python train.py --num_hidden_layers=8 --hidden_size=192 --num_attention_heads=3 --num_key_value_heads=3 --head_dim=64 --intermediate_size=768 --vocab_size=4096 --hidden_act="tanh_gelu" --norm="layernorm" --norm_place="pre" --norm_eps=1e-06 --positions="learned" --qk_norm=false --attn_scale=0.125 --bias="all" --tie_word_embeddings=true --parallel_block=false --init="normal" --init_std_qkv=0.0517 --init_std_o=0.0 --init_std_up=0.0517 --init_std_down=0.0 --optimizer="soap_variant" --learning_rate=0.00362 --lr_mult_o=0.909 --beta1=0.95 --beta2=0.95 --lr_head=0.00627 --max_grad_norm=1.0 --warmup_steps=200 --schedule="wsd" --decay_fraction=1.0 --decay_shape="linear" --final_lr_fraction=0.0 --batch_tokens=[32768, 65536, 131072] --max_seq_len=128 --doc_mask=true --train_tokens=257500000 --max_steps=3779 --dataset="wikipedia_en"
Each number is 128 + 24 x the weight over its row's rms, rounded and kept within 0 to 255. Layers, rows and columns count from 0. The size above them is the row's rms in percent of the matrix's.

# layer 3 MLP down (transposed), 768x192, rms 0.158, rows 733-767, columns 96-191
size [ 95  90 105 101 114 103  90  91 103 100  94 105 108 101  87 108 116 109  95 103 106  97 101 112  90 103  99 105 117  99 101  89 109 100  80]
[[126 150 127 101 149  93 161 143 129 142 113 140 149 111 137 134 147 149  83 127 108 137 139 132  90  97 103 164 132 112  98 114 131 127 139 130  92 103 117 138 158 142 110 137 136 111  93 129 132 115 141 161 109 130 102 125 164 141 103 113 136 112 121 117 126 119 150  90  94 127 140 132 181 160 147 105 119 112 108 112 155 120 128 154 144 146 156 178  95 135 135 153 116  92 131 111]
 [145 128 127 119 149 159 162 116 163  85  95 111 106 123 137 128  80 120 154 166 129  79 152 134 107 178 100  87 129 125 136 119 130  89 134 123 117  76 130 150 148 144 108 115 114 117 122 147 147 129 150 107  96 146 127 113 143 155 142 131 143  65 104 146 144 120 164 143 127 134  91 163 139 101 133 113 162 120 158 129 109 114  97  84 116 163  96  84 112  68 144 119 185  87 115 142]
 [150 133 145 111 151 125 158  96 112 141 132 160 161 130 160 126 125 145 111 118 101 116 131 112 100  78 117 152 140 121 158 106 161 111 148  85 151 108 113 140 158 165  83 115 117 103 145 150  92 133 100 136 171 129 102 152 138 111 140 146 129 162 169  91 138 116 152 121  94 108  93 119 125 138 144 130  93  80  98  78 151 144 124 122 140 100 125 125 113 127  96 119 115 105 134 128]
 [104 120 149 172 140 144 155 130 155 129 115 130 153 159 124 131  97 101 106 129 120 157 162 140 127  82 103 194 151 141 134 122 139 147 112 130 142  99 139 130  98 108 167 132 168 103 137 132 149 126 181 139 135 137 141 107 152 131 179 136 145 159 100 136 150 113 145  93 161  83 146  70 117 112 127  97 129 160 124 139 122 124 115 150 119 106 143 114 129 110 115 129 130 122 107  98]
 [130 139 142 118 162 124 109  89 127 143 127 168  97  99 179 104 137 114 162 130 185 100 156 115 109 132 134 138 133 141 135 156  95 103  82  98 113  56 119 118  97 168 128 129 157 113 148 119 121 120 187 124 153 119 166 148 137 133 121 132 130 144 140 126 144 140 141 144 152 108 102 110 122 161 127  87 167 114 144 121 111 164 130 101 179  98 116 128 172 114 109 157 101 133  77 113]
 [149 118 122 115 111 159 149 148  80 145 146  90 135 126 114 141 182 129 131 142 123 113  76 135  88 123 107  74 159 163 148 113 129  96 147 142  89 112 147 171 119 139 142 136 156 113 114 137 124 136 123 122 122 131  78 158 112 146 143 148 153 113 114 151  99 120  44  95 115  93 167 173 158 135 136 109 127 109 123 135 126  98 118 143 143 113 123 136 160 100 139 165 161 103 142 175]
 [103 117 145  81  99  99 135 203  84 139 121 106 155 166  93 117 141 130  84 120 118 107 117 120 173 171 163 106 140 119 108 148 134 127 102 136 124 133 130 152  98 113 173 100 127 135 123 115  53 127 194 146 225  90 117 112 143 124 169 131 146 178 125  79 115 128 149 157 112 142 113 128 139 133 159 110 151  92 136 150 142 117 119 129 115 153 121 129 141 132 125 151 140  92 124 131]
 [138 139 121 139 157 107 132 125 130 100 118 118 130  75 126 147 135 120 134 148 128 117 183 182 115 148 134 134 124 146 171  89 152 141 138 151 175 164 148 124 161 166 141  94 162 142 127 141 157 120  98 160  76 113  90  95 144 144 114 109 144 138 127 161 148  98 167  93 128  86 120 138 140 115 104 155 108 127 151 102 125 121 114 118  79  95 118 119 133  99  99 143 126 117 141 123]
 [100 181 157 151 120 182 133 150 141 118  95 117 116 123 144 128  90 106 135 118  72 149  95 146 124 110 149  80 129 134 133  91  83 125 158 108 117 182  90 188 144  92 134 119 159 149 128 148 148 151 101  95 109 111 131  93 149 134 103 124 104 124 126 131 141 116  84 157 157 138 153 126 141  81 106 145 173 141 193 157 115 162 144 128 108 136 132 100 110 100 117 134 138 135 161 125]
 [137 128 143 151 105 134  95 121 133 138 139 108 113 143 143 136 112 123 144  92 158 142 139 139 128 160  88 159 149 108 101 111 179 146 145 126 116 158 142 109 140 134 126 137 138 102 102 148 127 131 135 118 144 127 113 146 136 165 164  86 166  83 135 116 166 180 120 131 156 131 115 142 135 112 110 128 141 102  99 101 136 137 134 121 100 120 130  59 106 112 118 122 115 125 109 109]
 [179 160 119  82 121 147 131 122 119 156 111 149 127  96 140 151 113 135 112 150 136  93 114 101 143 119 130  92 139 172 114 132 128  95  83 163 131 109 112 158 131 126 124  99 140 129 107 158  81 145 142 166 138 145 126 126 144 118 135 115 164 103  99 157 111 154 112 132 118  90 126 158 123 168 145 105 160 120 175 162 115 153 147 135  94 126 169 127 121 130 196 147 151 117 122 129]
 [142  78  98 115  66 130 132 134 135  77 136 164 115 127  86 133 156 117 116 110 135  92 123 126 131  96 127 121 124 134 123 136 129 123  95 156 115 143  95 182 126 118 110  86 130 138 134 141 125 149  99 108 136 121 136 159 120 110 100 151 118 122 112  97 148 129 125 138 157 123 122 109 130 152 112 113 108 111 100 139 149 122 120  79 124 142 176 177 144 115 118 124  76 140 118 132]
 [121  97 155 134 115 110 149  80 150 138 121 110 148 108 157 129 121 141  83 124 123 148 117  76 126 113  96 159 138 116 106 138 132  86 116 151 185 129 154 125 155 156 112 117 124  92 141  91 155 130 144 141 122 127 169 117 106 155 142 151 172 154 147  80 173 154 124 112 110 121  69 145 129  87 122  84 137 160 133 122 116 134 162 154 159 109 128 141 139 141 119  78 112 167 157 168]
 [151 153  97 193 132 131 132 122 110 113 131 125 128 147 151 164  88 148 122 142 147 126 137 124 114 153 178 127  81 142 158  80 115 147 146  95  86 164 110 157 147 130 119 140  85  97 160 173 115 128 125 149 123 100  93 135 151 138 134 135 130 117 149 103  98 124 160 136 112  93 151 102 201 131 142 178  84 113 171  78 129 112 134 106 122 143 150 135  95 133  91 135 119  74 150 150]
 [122 136 128  89 106 156 147 150 108 126 120 151 153 147 151 150 115 143 106 125  95  95  95 172 132 138  51 131 157 118 150 120 160  79 131 162  89 127 111 178 143 138 130 158 145 152 139 137 149 112  97 133 157 104  91  69 137 134 142 163 126 137 121  67 125 130 107 119 155 103 127 153 106 107 129 111 125  75 107 127 142  99  98 124 161 112 115 149 124 144 110 113 133 154 120  89]
 [146 154 122 129 162 101  96 127  87 146 160 125 110  88 128 149 162 125  85  92 151 148 134 148 156 131 104  91 123 127 131 142  97 146 137 102 126 117  95 123 128  96 133  91  64 113 121 125 148  85 130 133 173 157 141 144 101 118 130 135  85 110 141 159 106 154  94 134 113 170 167 112 160 130 119 148 129 129 138  90 150  72 123 114 146 132 118 119 105 136 146 105 124 118  80 120]
 [103 128 135 157 149 140 109 119 149 131 134 123  67 171 107 130  93 144 142  74 150 167 100 111 128 118  91 158 130 146 152 126 156 115  85 116 112 132 149 123 123 139 130 113 154 165 125 107 119 151 137 124 102 131 112 113  85 121 155 131 160 118 126 134 131 134 167 122 120 134 128 109 162  86 100 120 116 127 131 115 122 147 118 120 155 124 128 107 125  97 135 134 180 189  98 129]
 [ 85 118 114 128 132 149 123 143 152 137 133 104 151 122 130  95 140 111 114 111 131 133 148 131 106 130 133 110 149 149 137 135 112 127 117 134  94  92  97 159 145 144 157 129 145 112 151 128  97 154 100 133 102 102 117 119 151 114 199 127 126 158 127  74 135 140 108 123 137 162 151 135 145 143 121 131 127 109 121 111 104 143 111 111 116 144 115 135 126 138 158 119 165 158 107  61]
 [173 143 138 121 139 110 166  89  91 128 154 132 118 103 126 163 110 145 165 111 126 135 113 151 113 130  93  82 136 104 185 133 138  91 118 135 112 150 184 104 102 182 168 135 121 117 125 127 184 124 105 141  92 159 144 107 132  90  88 149 121 132 124 126 124 124 126 128 126 124 123 130 155 101 103 105 124  86 131 146 139 113 116  87 167 100 153 129 133 101 140 125 145 139 138 162]
 [120 159 127 141 101 141 115 131 150 111 139 102 130 126 100  93 110 130 118 149 149 127  92 115 101  99 133 110 169 128 129  94 157 152 135 152 156 150 159 118 167 134 134 153 108 129 112  85  81 121  60 110 146 125  98 160 125 106 130 132 102 112 125 169 119 170 104 118  74 135 146 137 108 124 109 108 150 168 147 109 165  94 177 129 104 113  97 110  84 104 136 107 155 105 142 131]
 [113 126  81 168 139 148 144 149 129 101 117 121 113 116 157 121 145  94  97  91 168 134 140 139 101 146 158 112 146 104 133 147  78 140 111  92 126 129 130  99 144 123 134 101 133 143 148 199 120 135  90 118 134  99 180 162  90 136 127 126 133 126 119 110 135 110 158 100 124 142 159  91 152 130 134  97 109 149 100 128 148 111 126 127 176 105 120 115 125 108 123  93  85 116 145 113]
 [142 155 122 104 125 157  89 147  86 132 147 152 129 147 131 102 132 121 150 114 159 165 137 152 140 128 124 143  96 185  79 105 171 149 135 147  94  95 153  73 112 160 115 125 151 108 114 140 164 127 163 130  99 130 148 124 100 142 120 129 145 125 107 197  99 118 107 126 140 142 150  91 134 127 154 139 166  98 120 127 120  96 105 106 123 155 107 107 154 122 117 143 136 181  94 123]
 [103 122 166 136  86 132 144 141 105  95 122 116 128 113  91 114 128 101  76 107 128 120 120 129 110 124 139 144 154 140 128 108 122 141 167 167 123 165  87 147  85 103 125 169  97 168 119 142 101 187 136 115 108 141 104 152 149 130 157 164 156 144 117 131 197 128 104 193  74 135 155 146 117 114 139 158 176 141 153 144 132 107  95 155 166 164 120 100 119 111 153  97  83 139 107 102]
 [ 87 116 133 177  93 135 137 141 118 146 135 141 127 150 157 134 117 130  82 114 169  99 141 118 126 130 135 115 110 158  80 106 144 113 167 126 109 172 126 139 128 112 118  96 143 160  73 173 145 128 116 140 134 138 134 186 118 137 130 129 119 156 122 135 129 158 135 131 111 178 146  90 169 149 130 154  91 103 125  94 138 124 102 110 150 142 154 129 142 140 148 106  91 132 111 100]
 [ 99 108 115 146 140 132 106 143  62 108 101 133 100 130  86 117 110 157 139 123  97 164 117 127 114 136 103 142 141 129 146 106 121 136 131 149 129 117 119 110 151 102 131  81 135  81  97 131 140 142 104  94 106 106 134 118 108  98 130 111 179 145 150 131 169 131 125  81  96 110 139 141 126  95 111 113 150 115 128 119 175 162 104 137  96 113 107 105 121 117 123 103 115 118 135 130]
 [138 121 160 137  80  97 138 178 128 134 171 117  93 115 110 139  98 145  92 107 136 143 109 121 107 162 116 154 120 143 150 169 136 118 107 104 143 132 133 134  83 166 161 111 130 136 138 170 121 161 119 161 106 167 158 153 151 173 100 127 164 150 104 168 113 153 135 106 163  98 153 123 137 120  86 124 155 103 109 129 148 114 140 141 163 132 137 114 166 136 133 113 112 155 154 134]
 [143 100  99 155 146 116 134 109 153 106 123 157 137 104 140 182 146 125 138  71 135  99 156 134 104 133 111 143 128 139 120 101 141 139 117 153 146 136 107 175 124 137 114  90 146 101 152 144 150 137 119 114 127 117 187 118 168 191 126  96 148  75 123 162 124  81 123 137 114 112 118 149 127 104 107 145 123 162 149 152 145 147 128 103  96 127 146 132 121 127 126  91 166 123 147 152]
 [115 145 132 144 123 131 161  74 168  73 109 131 124 124 131  97 116 113 135 132 179 116 167 107 116 145  81 134 123 152 183  99 121 133 144  95 111 110 144 110 131 141 106 127 151 116 182 133 150 187 159  93 140 104 105 144 149 143  88 131 158 118  76 128 155 150 127 117 119 114 163 170 134 105 149 136 162 122 136 151 131 132  95 159 184 107  92 117 150 174 146 134 115 124 134 134]
 [118 137 119  68 120 120 116 134 137 139  92 149 177  83 139 127 179 137 144  99 125 120 160 124 138 121 137 139 122 127 135 151 118 122 140 106 104 144 154 131 137 143 119 139 155 148 138 139 146 118 101 150 104 147 161 112 138 119 125 102 154 129 102 102 151  76 124 138 122 170 106 122 107 124 102 214 157 139  77 103 118 172 110 111 121 131 124 164 126 100 169 148 157 148 158 177]
 [134 167 125 117 132 137 146 108 106 141 137  98  93 130 104  99  84 113 134 110  96 109 120 123 157 142 123 111 128 135 145 101 113 131 123 135 146 160 171  93 147 159  88 123 119 135 111  69 160 167  99 125  98 104  98 106 168 141 107 142 166 146 148 108  85 141 119  98 139 135 133 125 120 128 120 124 125 137  95  96 129  81 116 117 120  97 143 115 132 123  78 129 137 136 132 150]
 [116 114 164 126 141 140 155 162 113 118 136 150  97 130 176 113 106 112 163  81  89 119 152 119 132 145 108 150 138 147 187 105 102 109 111 166 172 111 193 159 145 110  85 133  95 121 137 121 110 150 114 129 138  98 137 122  94 118 132 133 150 152  91 100 135 112 124  85 135 130 154 141  92  95 115 121 126 128 158 148 121 178 128  97 111 114 162 136 122 158 144 146 136 110 139 131]
 [131 116 153 138 111 121 112 120 117 122 136 134 158 119 136  93  85 155  87  88 112 115 117 116 130  94 114 170 141 135 134 111 110 149 108 171 158 165 179 132 132 129 137 128 160  75 114 101 173 161 116  92 125 160 126 130 177 133  82 169  94 117 111 124 130 144 127 123 151 114 135 156 123 120 112 155 161 121 134 123 138 124 147  98 192 137 139 125 163 125 153 104 121 176 156  90]
 [162 139 140 110 131 121 156 124  87 124 174 115  74 149 124 152  68  89 121 123  75 109 148 145 109 167 133 157  91 114 124 106 147 118 170  99 113 151 107 198 125  99 138 128 141 100 167 145 161 144 124 103 148 142 121 119 151 142 108 119 114 119 129 152 133 111 150 121 147 118 139 135 110 109 136 153 137  89 126 171 116 121 102 127 130 127 143 151 126 147 113 139 140 172 154 103]
 [154 117 126 132 153 137 124 105 147 120 124 110 108 110 141 136 170 111 134  92  99 143 107 143 128 153 120 154 115 149 142 135 155 181 122 119 135 143 107 112 160 133 148  93  81 139 109 132  89  98 151 112 124 159 125 102 124 139 106 150 105 124 157 123  91 113 110 115 149 102 113 119 112 125 155 113  66 154 103  87 115 111 103 117 153 127 161 131 122 130 129 121 200  98 116  77]
 [ 60  86 131 163 135 152 139 164 132 134 121  95  95 109 121 127  88 142 143 104 162 138 112 130 144 129 133 141 150 130 142 141 119 195 104  92 126 116  97 157 122 103 134 120 144 154 118 126 147 131 101 107 158 144 133 142 130 115 147 133 100 130 129  91 133 115 123 122 112 139 141 116 100 133 126 129 115 159 146 102 104 146 151  89 134 156 133 133 127 153  84  99 129 111 115 107]]
# layer 3 MLP up, 768x192, rms 0.162, rows 734-767, columns 96-191
size [ 96 107  97 109  98  91  90 107 103  95  99 102 100  96 107 109 106 102 103 108  99  98 108  91  98  98  96 108 101 100  85 108 100  93]
[[150 195 132 140 126  74  97 140 128 140 114 123 125 147 178  71 157  99 135 161 136 124 121 147 121  77 125 192 138 173 128  99 132 160 136 176 145 129 142 142 160 124 133 144 125 161  93  97 171 136 162  70 114 130 134 118 120 120 109 134 134 158 178 134 115 108 125 153 130  81 154  94 134 134 155 148 135 131 133 140 132 108 119 130 107 150 149 141 133 104 138 128 150 119 116  91]
 [111 156 122 113 128  68 113 135  90 126  66 145 109  89 119 118  65 112 112 155 133 110 133 126 163 131 128 172 135 116 140 148  89 114 156  60 121  85 122 120 132 122  99 140 137 144 139 135  97 125 125 135 146 140 126 144 115  77 129 119 139 108 109 116 117 148 151 122 112 117 122 148 101 164 138 114 127  95  86 156 107 141  90 125 148 141 130  81 131 124 100 145 142 160  99  98]
 [123 112 110 180 124  94 130 131 138 111  85 104 167 124  46  99 138 100 168 163 146 126 106 130 152 121 138 186 127 168 112 110 120 120 122 123 137 165 100 157 115 124 136 119 140 152 140  91 170 148 121 182 138 122 126 152 111 120 110 127 168  68 121 113  96 124  96 142 134 105 102 108 161 134 114 154 145 152 123 130 140 170 122 119 152 133 162 148 101 117 108 143 171 108 126 128]
 [118 116 124 140 124 185  77 104 146 127 104 127 145  99 133 158 133 154 139 118 143 159 112  99 105 161 170 128 141 131 110 109 124 125 115 105 162 148 125 105 167 138 150 122  78 145 189 156 141 133 122 110 132 133 166  92 128 134 178  92 147 118 125 127 133 143  61 168 136 140 130 166  93 146 156 104 161  98 136 153  77 101 126 117 138 110 128 160 170 128 149 162  60 119 130 119]
 [ 86 116 111 153 157 111 175 115 136  96 134 108 122 151 113 141 121 155 126 143 170 113 123 166 138 125 138 123 160  61 114 102 142 133 143 114 144 120 131  93 139 117 115 131  87 109 134 163 165 115 131 128 107 136 174 151 150 156 126 150 158 134 160 151  76 154 111 131 103 155 131 159 152 174 139 106 111 106 159 152 128 141 130 117 132 116  99 150  85 114 103 123  85 161 134 110]
 [152 132 136 111 124 185 164 101 119 132 124 109  94 128  88 165 139 146 120 107 134 129 144 145 157 107 100 142 156 123 141  97 100  99 145 163 112  95 100 135 166 175 107 120 146 148  95 107 114 108  84 151 123 134 140 179 119 135  92 101 129 106 135 117 173 133 162 148 113  89 145 138 138 100 134 138 128 106 121 107 149 102 112 100 124 152 114 120 109 123 141  90 102 111 108  95]
 [124 125 138 104 118 154 145 135 127 106 126 115 125 181 118 142  59 117 126 125 124 115 105 146 133 135 106  76 120 141 117 132 128 118 142 171 107 164 137 120 135 121 117 113 144 107 109 157 119 120 130 107 129 132 110 120 139 104 159 130 145  75 130 107 102 138 123 141  89 105 127 108 107 110 134 118 103 158 119 144 159 148 144 102 155 131 118 172 132 113 138 108 137 116 112 185]
 [149 156 154 152 106 142 174 125 177 114  87 117  97 131 152 136 118 170 112 136 131  76 136 104 170 135 121 147 138 150 129 118 122 135 123  82 112 129 110 161 139 124 101 114 117 118 160 109 108 103 159 104 132 147 151 114 148 133 121 101 117 163 110 116 117 198 176 126 119 105 127 115 128 116 159 141 102 168  81 115 116 106 122 154 104 127 121  74 136 152  81 150 148 132 109 145]
 [132 150 122 123  79 143 119 152 140 149  95 173 126 133 145 167 154 134 153 144 127 117 103 101 100 132 153 136 128 132 108 142 135 130 185  97 157 152 110 112 130 145 175  93  74 124 158 138 182 141 120 129 109  96 144 107 141 158 132 143  81 129 141 133 142 149 130 112 125 168 166 119 105 127 103 123 131 103 110 158 129 147 125 151 102 118 113 143 117 164 120 109 125  94 181 139]
 [114 135  89 136 165 121 137 152  69 153 141 149 141 134 149 127 135 156 157 102  94 111 162 134 131  91 105 110 155  78 166 135 100 139 123 114 121 135 141 141 151 117 116 161 122 163 133  86 108 130 153 137 161 143 157 148 110 155 104 121 140 110 132 166 100 151 106 126 132 139 101 121 131 115 127 106 117 101 138 149 118  83 110 131 122 112 137 167 139 117  69 110 117 131 142  46]
 [150 117 130 113 101  97  90 105 153 159 126 170 141 161 140 137 127 136 162 140  93 151 116 188 176  96 117  94  95 162 153 131 105 125 141 131 124 164 127 134 120 131 134 148 138 114  83 130 100 149 112 102 131 128 134 119 131 134 151 162 149 128 114 119 119  97 100 125 102 115  84 182 117 111 137 141 126 141 142 110 163 120 116 130 137 176 141 133 120 134 133 140 161 117 135 160]
 [171 108 154  94 129 116 130 129 130 125 130 105 144 146 113 127 127 113 152 119 145 167 187 150  99 146 135  87 143 123 137 153 113 120 130 128 137 108  87 138 138  80  97 128 120 141 143 120 152 131 165 117 124 133 120 112 168 118 142 102 136 108 136 114 118 132 133 169 102 182 130 137 161 135  91 166 145 160 141 134 155  99 100 122 128 114 108 151 126 102 144  89 122  75 119 120]
 [ 76 179 118 142 172 141 118 158 129  83 155 134 153 175 135 147 150 147 147 144 145 185 107 115 103 113 154 124 133 106 182 101 164 167 107 160  83  87 161  91  96  93 158  92 140 121 132 105 111 147 172 119 132 118 117  91 132 112 181 103 121 133 127  83 138 152 156 117 149 137 164 116 121 143 134 124 125 129 101  61 113  92  99 135 121 133 115 110 150 149  97 128 124 112 132 123]
 [171 123 106 131 138 132 139 151 101 156 153 120 111 141 139 152 177 142 102 137 139 133 159 134 125 117 104 109 150 153 138 130 125 176  85  87 138 163 122  74 103  97 118  86 130 147  73 147 110 167 136 136 137 117 117 123 151 152 154  64  98  86 123 148 176 111 133 144  65 127 190 174 158 119 137 113  79 160 142 150 136 142 152  96  87 126 109 127 137  92 120 133 100 123 139  92]
 [118 120  98 113 139  83 116 158 158 122 128 129 148 128 102 141 157 110 119 156 123 128 129  98 113 129 110 135 107 186 126 147 105  69 137 146  99 107  94 139 142 134 141  97 118 126 101  72 144 137 129 105  98 113 145  96 156 102 137  80 117 149 140 109  95 118 157 135 131 108 105  82 136 104 116  87 117 136 162 119 161 120  88 136 106 116 139 152 134 131  88 111 152  55 144 151]
 [130 110 169 122 109 126 119 107 163 134 102 122 135 172  73 120 138 148 168 120 153 123 152 150 113 122  77 157 132 147 166 154 140 153 115 131 132 156 155 152 101  92 133  96 122  84 153  94 135 147 141 127 111  98 127 132 131 109 113 106 124 100 160 130 112 130 164 104 141 113  66 150 162 148 101 141 130 134 169 150 167 112 174 124 108 143 117  55 151 108 114 170 129 147 103 135]
 [120 117 132  98 149 138 115  99 132 104 112 115 141 133  92 110 150 138 116 150  96 135 156 108 116 149 128 112 102 126 106 132 141 166 157  87 122 117  79 134 144 117 108  81  61 150 110 120 125 169 145 153 112 126 155 115 147 170 108 178 110  89  48 114  88 135 131 143 123 145 114 152 196 120 126 136 130 123 111 126 122 162  93 126 125 138 117 135 115 157 120 133  96 146 139 132]
 [123 109  91 108 146 134 108 126 149 170 100 115 110 120 117 120 122  80 149 118 159 143 121 101 145 102 158 127 120 100  96 174  98  70  94 128 101 154 134 105 106 101 115 174 119 120 106 142 143  98 107 127 143 143 104 142 145  81 122 147 118 106  85 133 146 141 164 146 127  78 145 122 132 145 164 115  95 170 152 131 129 135 136 114 119 133  85 149  98 107 124 145  83 112 132 159]
 [128 132 131 124 151 132 152 117  99 110 144 157 163 135 116  89 145 114 130 155 135 111 146 103 116 128 103 125 171 151  98  96 161 112 135 102 141 138 144 155 121  91 141 124 141 122  95 108 132 124 113 148 132 101 117 114 126 168 138 117 115 115 143 115 146 103 109 122  98 119 155 151 152  91 138 120 182 121 162 129 140 112 122  89 152 140 179 108 130 143 124 168 158 147 103 136]
 [135 131  99 172 153 116  63 116 194  65 121 181 114 117 101  75 142 133 126 132 149 121 134 123 133 158 168 113 149 125 171 147 132 109 151 118 146 172 101 136 128  69 101 126 110 141 145  97 132 128 114 143  88 140 125 174 110 112 154 128  95 131 116 124 144 127 130 113 136 165  89 169 117 143 110  94 114 138 156 103 128 118 105  95 120 133  95 135 120  86 134 105 115 149 125 121]
 [136 121 134 149 106 179 104 108 156 133 140 152 104 162 156 135 106 167 137 130 108 161  83 139 144 139 134 102 121 167 122 102 135 120  74  96 119 116 148 179 165 138 103 129 134 101 109 129 174 149 127  88 110 158 116 164 129 146 111  91  95 111 124 129 133 103  90 133 132 108 113 116 128 163 140 115 148 118 146 122 103 140 121 115 154 165 129 148 133 153 131 110 189  80 154 124]
 [136 113 123 158 137  90  99 123  85 150 124 136 105 159  84  72 156 129 130 115 137 149 116  85  97 153 128 150 137 145 124  78 145 104 122 142 133 118 119 158 164 165 117 137 130 120 141 142  97 154 119 140 139 159 129 115 111 107 143 179 158 108 112 169 120 150 111  94 115  96 132 152 121 127 118  98 123  94 164 129 182 127 124  95 100 170 109 129 183 132 114 129 124 116 108 148]
 [ 99  98 167 147 146  93 124 134 119 121 171 165 142 136  91 136 170  92 119 141 137 146 100 112 135 157 118 148 135 117 119 161 146 107 132 109 137 138 134 123 123 118 137 144 116 159 141 121 106  95 176 147 139 149 142 190 172 161 162 121 193 142 116 121 123 107 170 113 113 114 112 193 118 135 143 124  90 117 150 108 134 150 119 130 116 126 145 157 123 118  97 132 135 158 152 143]
 [134 114 122 156 154 132 123 155 153 139  92 120 121 138 144 186 111 121 108 151 119 136 107 146 145 106 108  50 166 123 107 135 104 107 148 139 118 105 106 121  82 148 120 153 139 148 140 161 158 119 168 131 149 163 116 102 105 127  84 126 138 114 110 109 121 157 143 134 164 138 135  88 153 104 104  87 123 110 115 113 126 136 121 125 130 165 130 181 161 150 121 121 126  73 134 164]
 [147 122 117 174 152 126 130 150 138 126 132 143 139 163 115  84 115 115 153 136 116 108 114 127 157 198 143 104  97  91 117 115 164 128  75 105 132 108 134 108 118 162 128 104 144 115 103 100 140 149 115 142 113 144 126 101 133 151 188  93 120 141 128 123 109 104 137 128 123  92 125 162 159 143 136 122 174 140 158 109 149 107 165 122 122  92 140 138 195 119 117  98  97 108 119 137]
 [140 117 162 136 148 164 169 102  70 120 146 122 107 142 126 110 132 117  99 126 153 121 136 171 146 134 124 123 129 122 126 108 141 139  97 102 145 148 111 109 141 146 113 113 145  99 108 141 151 157 102  91 126 149 114 147 103 139 121  77 105  87 147 123 157 118 107 166 149 101 156 142 124 108 147 118 139 124 128 116 110 122 103 131 100 104 120 130 150  90 108 138 127 173 161  99]
 [ 94 111 113 144 119 136 182 151 140 142 101  78 121 136 152 147 167 156 131 102 132  93 123 127 131 140 110  99 129  68  88 126 128 143 167 139 142 154 108 119 128 162 154 122 139 117 130 117  95 108 114 119 158 100 132 141 137 122 124 133 123  75 133  95 140 148 165 142 168  63 118 151 154 129 119 144 173 110 176  94 115 107 109 162 125 145 175 121 129 120  98  92 184 114 127 139]
 [124  97 144 110 127 141 108 144 148 142 158 136 119 109 110 116 127 128 141 123 150 134  84 115 109 130 138 127 127 124 104 154 152 114 123 110 160 117 160 161 139 134 119 117 160 130 131 151 162 103 152 110 129 123 121  93 132 116 105 142 186 107 119 147 139 108 157 103 123  89 125 109 100 134 115 116 160 152 152 121 180 124 118  97 168 118  93 125 167 126  95 141  96 146 131 203]
 [127 115 102 152  97 130 147  87 157 121 104 147 142 135 141 138 133 169 112 126 111 161 121 180 120 132 161 151 158 119  95 118 116  92 123 140 134 126 180 106 121 155 109 179 141 132 163  81 106 103 129 103 161  95 112 133 128 105 108 113 140 148 116 115 119 157 132 120 143 125 129  94 126 108 131 152 134 100 164 143 153 169  89 137 155 117 167 137 131 107 122 113 111 117 115 145]
 [154 137 149 135 162 162 123 158 116 146 117 163 104 102 106 112 121 139 114 101 127 114 118 129 133 129  62  93  87 109 111 129 132 107 123 123  99 119 159 151 151 102  70 146 116 123 146 138 119 129 150 111  87 149 171 107 138 125  71 134 129 115 131 128 117 147 135 125 116 190 166 167 141 114  95 131  83  96 172 115 138 165  98 125 118  85 131 158  72 139 126 157 111  95 126 143]
 [151 131 160 115 110 147 133 136 130 118 107 173  58 137 122 112 142 134  93 158 102 157 127 119 122 139 150 152 172 129 110 121 139 170 103 141  81 125 139 108 142  94 121 104 101 134 185  72 151 125 114 108 146 128 122 154 145 155 187 172 105 107 128 120  89 144 100 144 124 120 125  77 144 129  79 108 145 135 134 160 142 160 122 118 137 152 142 141  79 101 120 122 138 110 130 151]
 [133  65  96  99 185  53 122 100 113 140 168 179 139 163 114 115 122 116 107 117 130 142 106 154 127 120 164 112 157 133 168  97 121 125 127 119 139 108 131 100 106 127 113 136 108 134 119  97  78 128 144 153 136 105 137 150 131 113 116 136 114 116 132 154 116 103 111 119 107 109 136 158 106 193 121 157 153 155 138 106 112 121 112 112 108 156 131 134 131 118  99 105 165 105 154 127]
 [144 140 121 118 126 108 148 141 101  81 135 140 171 138 131 116 131  96 137 105 124 135 117 106 152 125 189  92 108 156  36 144 141 147 142  85  57 126 112 109 150 111 154 160 109 151 124 113 133 115  90 143 143  93  70 120 127 128 165 121 131  99 131 130 116 138 121 142 100 110 114 102 135  97 126 128 146 128 108 155 165 125 119 121 132 143  87 104 141 158 136 142  94 106 108 114]
 [135 123  93  99 103 132 111 142 178 196 111 104 101 141 109 125 155 150 126 148 123 123 136 129  98 161 145 145 166 146 145 118 142 127 154 144 108 110 149 107 105 110  94 126 141 135 154 162 153 102 114 147 184 164 120 133 126 114 128 107 128 133 154 120 107 113 121 151 132 150 145 153 123 127 140 139  93 158  96 140  95 159 147 122 163 112 153 143 129  99 132 111 161  92 151 106]]